From a checkpoint of a small transformer trained on Wikipedia: rotary positions, 4224 steps.
Each number is 128 + 24 x the weight over its row's rms, rounded and kept within 0 to 255. Layers, rows and columns count from 0. Numbers have three digits each. The size before them is the row's rms in percent of the matrix's.

# layer 3 attention query, 192x192, rms 0.215, rows 0-14,64-77,128-141, columns 144-191
107:118137093142125113102110167106097154090106172151129138172135121104081132089116150119121117120155155131140152138150103124143130134068149142148121
091:157119110179113129097108124148139118107116132074111132115111115109159124073106168093107136128152103160146087151116132135143097127134135162102170
093:136130160123153158112081104109135113119144125145143100111112124153145122124125115149136095152109114140096173106121129115104095136151119095148108
085:106165075098158125129147141165142114130136114137131129176154085147134167075134145108135141128184120121118128092133090121143125127069129125130169
092:104141088101130119133175150123161116156133146111108154104172107149122142117145113115138134178125086111126133087082119149159078109146136099145129
086:132123129146113136077145158138086161150115113177126123123079112122118091143107119143105127139140147143110140134178134117101127099159094120113129
096:085142126108098115093175164152155125138109163089063146122093116132085157139154129095141154128124122101131097121132125108098124130151155119133123
097:105143107129140110136109108131150087150103124074125143163144134127146133113131146097146117136103140135111104127101122162156104119082142147118124
098:158145144132125146112167130122134156113117130106115132147139126157140116107121166117127112147173127137127117151123100141111163159075152122099121
102:090083143173096119111168187154123140124130146090118110107130113118109134105151114138133113123150110140132139134144111108145128098123142124110134
090:147119128147108158121131126130157123142196130130106132108116105089110112135111151125083153107153164118110107093151132110130115153125143132131110
088:100113142077137106110150124075164124108131144097082135145144124091203133092146140104094154105132145111127100172127162146150089187068132157112154
097:149115130175161125151167111160165109110114167143162128115126099104129147106107139111136152142124144106092147123158130133086126129173140088144103
099:127144118119080128136111113124140156128090085091096146142123128139131162133130135140135152111165123147162100144186148138111163099135112168101135
096:109147133116123113128128165144094119135163075124079102131135145116176132178134152102156090065131125142188159127192152147167112134131169107142118
088:160149129112108098112160123128091089149123148158121133133125129116088127087134171104090146103137151086144111112163102116108138126104145147089127
089:103119118137105146128124127103084144154121120132088088119120102148089095085166154156093123114131116114149142140109076101073166150089124122151149
081:124152085148157137154144137146107122080131142124124131140124126164126141145094121162155143127138098148092129125130150111186150110159096094143189
085:109121163104125133107120108119128154148157162148121159089133097136116104118171110101145133139161140145100113164103124130111128112088113127155098
085:123132122127105126137086168122103211099101095128161095159134155133147152135145094172162112118125097111113137115135194146175108142158162136095223
097:126167094143143151131120079099151140129131130178103150142080176085141096120118091152130084172162158175115109140110106128135115135124121148146122
096:121103136098129136107127168176160106102157114077107113154135126149148163127115122117107113132100112076125109141180107147099093130114126147100143
096:128085165105163149087142152118143101119133136070137132103130116150114075104148144118131113101113094126119124126151181134139100146110114134102162
095:095139105094110126123133121148129147098094078129092124177102118173123126067131129146134099104096133174140098121117133124153101144102167118120121
094:134153091143093130134108115098159067083118090111139132130129135107099132075132063131138127139091090120125086122162140124147163091153113101133144
094:132142142104129109136133111123149115152109127137130138119159151130155170124094152077138110137119143145144109156160128134146120134124148135137119
091:151120160122124159138139083109169113151104133154145135107148147151127136079150155134159156092153152162124178141128171130146164138083145140120099
093:123136125123125155109131134127082134124124128165126131099124148136187127150135154128134120072140113125113142160124156131146118090125085137098109
106:153103144115116149141100131146132109150128158161134144122104121130119168087123146132157104120109152134159170123148130130145115107149131142139151
106:120133117149105147161120146117115085148135128123116103133117101147115148114158120155086134138116133115168161147141175160095130159112143107116145
097:143120141165115167165095084123112116115119134090143133174122139129133148079120145101176124132135136131105114137109159099146169144110134150141130
087:156129078095162109079113126109128129109172103127112156122153092105135087155108148120147119151120095099107115106155107118129123105119118124120130
088:126100112129147152167116147167082099147101090151084114200107144123152112136140082157106176100121132173131189117126144147127132124114110128131120
091:132114164131116116101135141106100170129128120080153114120126136110134086111099181103136164140132113128088103125150131107144164060125120119121140
090:110176182179124161101089137101132115137160189170121130110120083143155141095091093105098119135152135145151121090101140157115140124127124107110142
094:121144143150168097095128162136163152105146160082115124137137111134162120120133126066139129148179114110135126143147111110111167128098137114090118
099:135123123086130130149119139138132140123141098071129132154138129135157145127147123154141113106127078115146144113120129136141117117115104146115112
094:160158106138119128140103157136128102122148057088145135181149122141119129089115135142122128101101112117097122128092122125136157079111091075120160
099:100118122127121137089140121103145158082158151121146140142199109145126151164180138066127161127118150090105075169132125131151136125092143153120119
115:138101152119135171092131120134127076141111167108117147129103164155132142111116169092090128148150132123146152090151119132132156145118135146139137
090:158134100132188131133143126160151169137116131127128109160094080156111103126154106113156127125109088149096140105165151118134147130108141143123110
102:129120115137175135110147083116123112087140114127139115100143158113099119108144089113153140154115123115137140108146196147143082114153106104164134
089:114130155129153134143122102111115132151171147169147129100141123115137141112090157113132175108145115141133126122130097096123118166141144110138108
# layer 3 attention key, 64x192, rms 0.208, rows 0-13, columns 144-191
077:157112136127150098094131114125125090129081123106143131110085108078142145123133091181135099114118121117159164102132108158142115140126159165119126
083:158147109107133120143132110129117136119129160107123118080129127092102141130150108126153096113119138109175131113122091135178122114148156176130122
095:099122104133150160179135136134144150139139117159134167127141137127143108079072135088156139096134164103133126134130162100116144121139083091145095
073:121109123101103130128147126118168191144139143120128090090099134064084108120136125126162144144161133170153147090156116155132122148132170132120154
082:106101110126130111121071118149169116130160127129141136138127108097121108139146155100162146098149135080147095143131132131121110087142083130133044
076:162110104126136113137129106160137112154110094116134124178134135147145142183128132179138136126107141077116111157123106093128116146160125119118128
097:099146164110114115141157168128151196143123112113122132144144111128126150148144107114155124162113113068094115119122126110139145107109096129154106
087:146127143176077097125096148136096161117177155135115096110126100104143098097164140118161141124167136115168148177156104119116114128110141170114166
102:139132144142148125162114130101099151125106137169100100110094126128146092105144112108130125081147155127148091130092173126100131126116154139130114
092:157136120121126147171161094160088161125160163145147128106147126113111121132094109162094120123143125132094132140137110106155133105104083124144111
089:116120134133120118078117119101121146107159154119131118099140175103126116147109092177109113133163105113121134130128087112183156142121142160110135
096:164134138149118180162103137136083113160117115142113122141125092137118161122152143159152130142113121122163133119090153122130156179129095117107155
111:144144119140149120143089158115069110111163138122123153130125132123120129181154165125122140078115158141132113147153124122119139099116136134137146
101:100143153107105101105148148167171151144168113117097078131133146148149146133114086140143103154152125115104163135124109123139135174093173127100173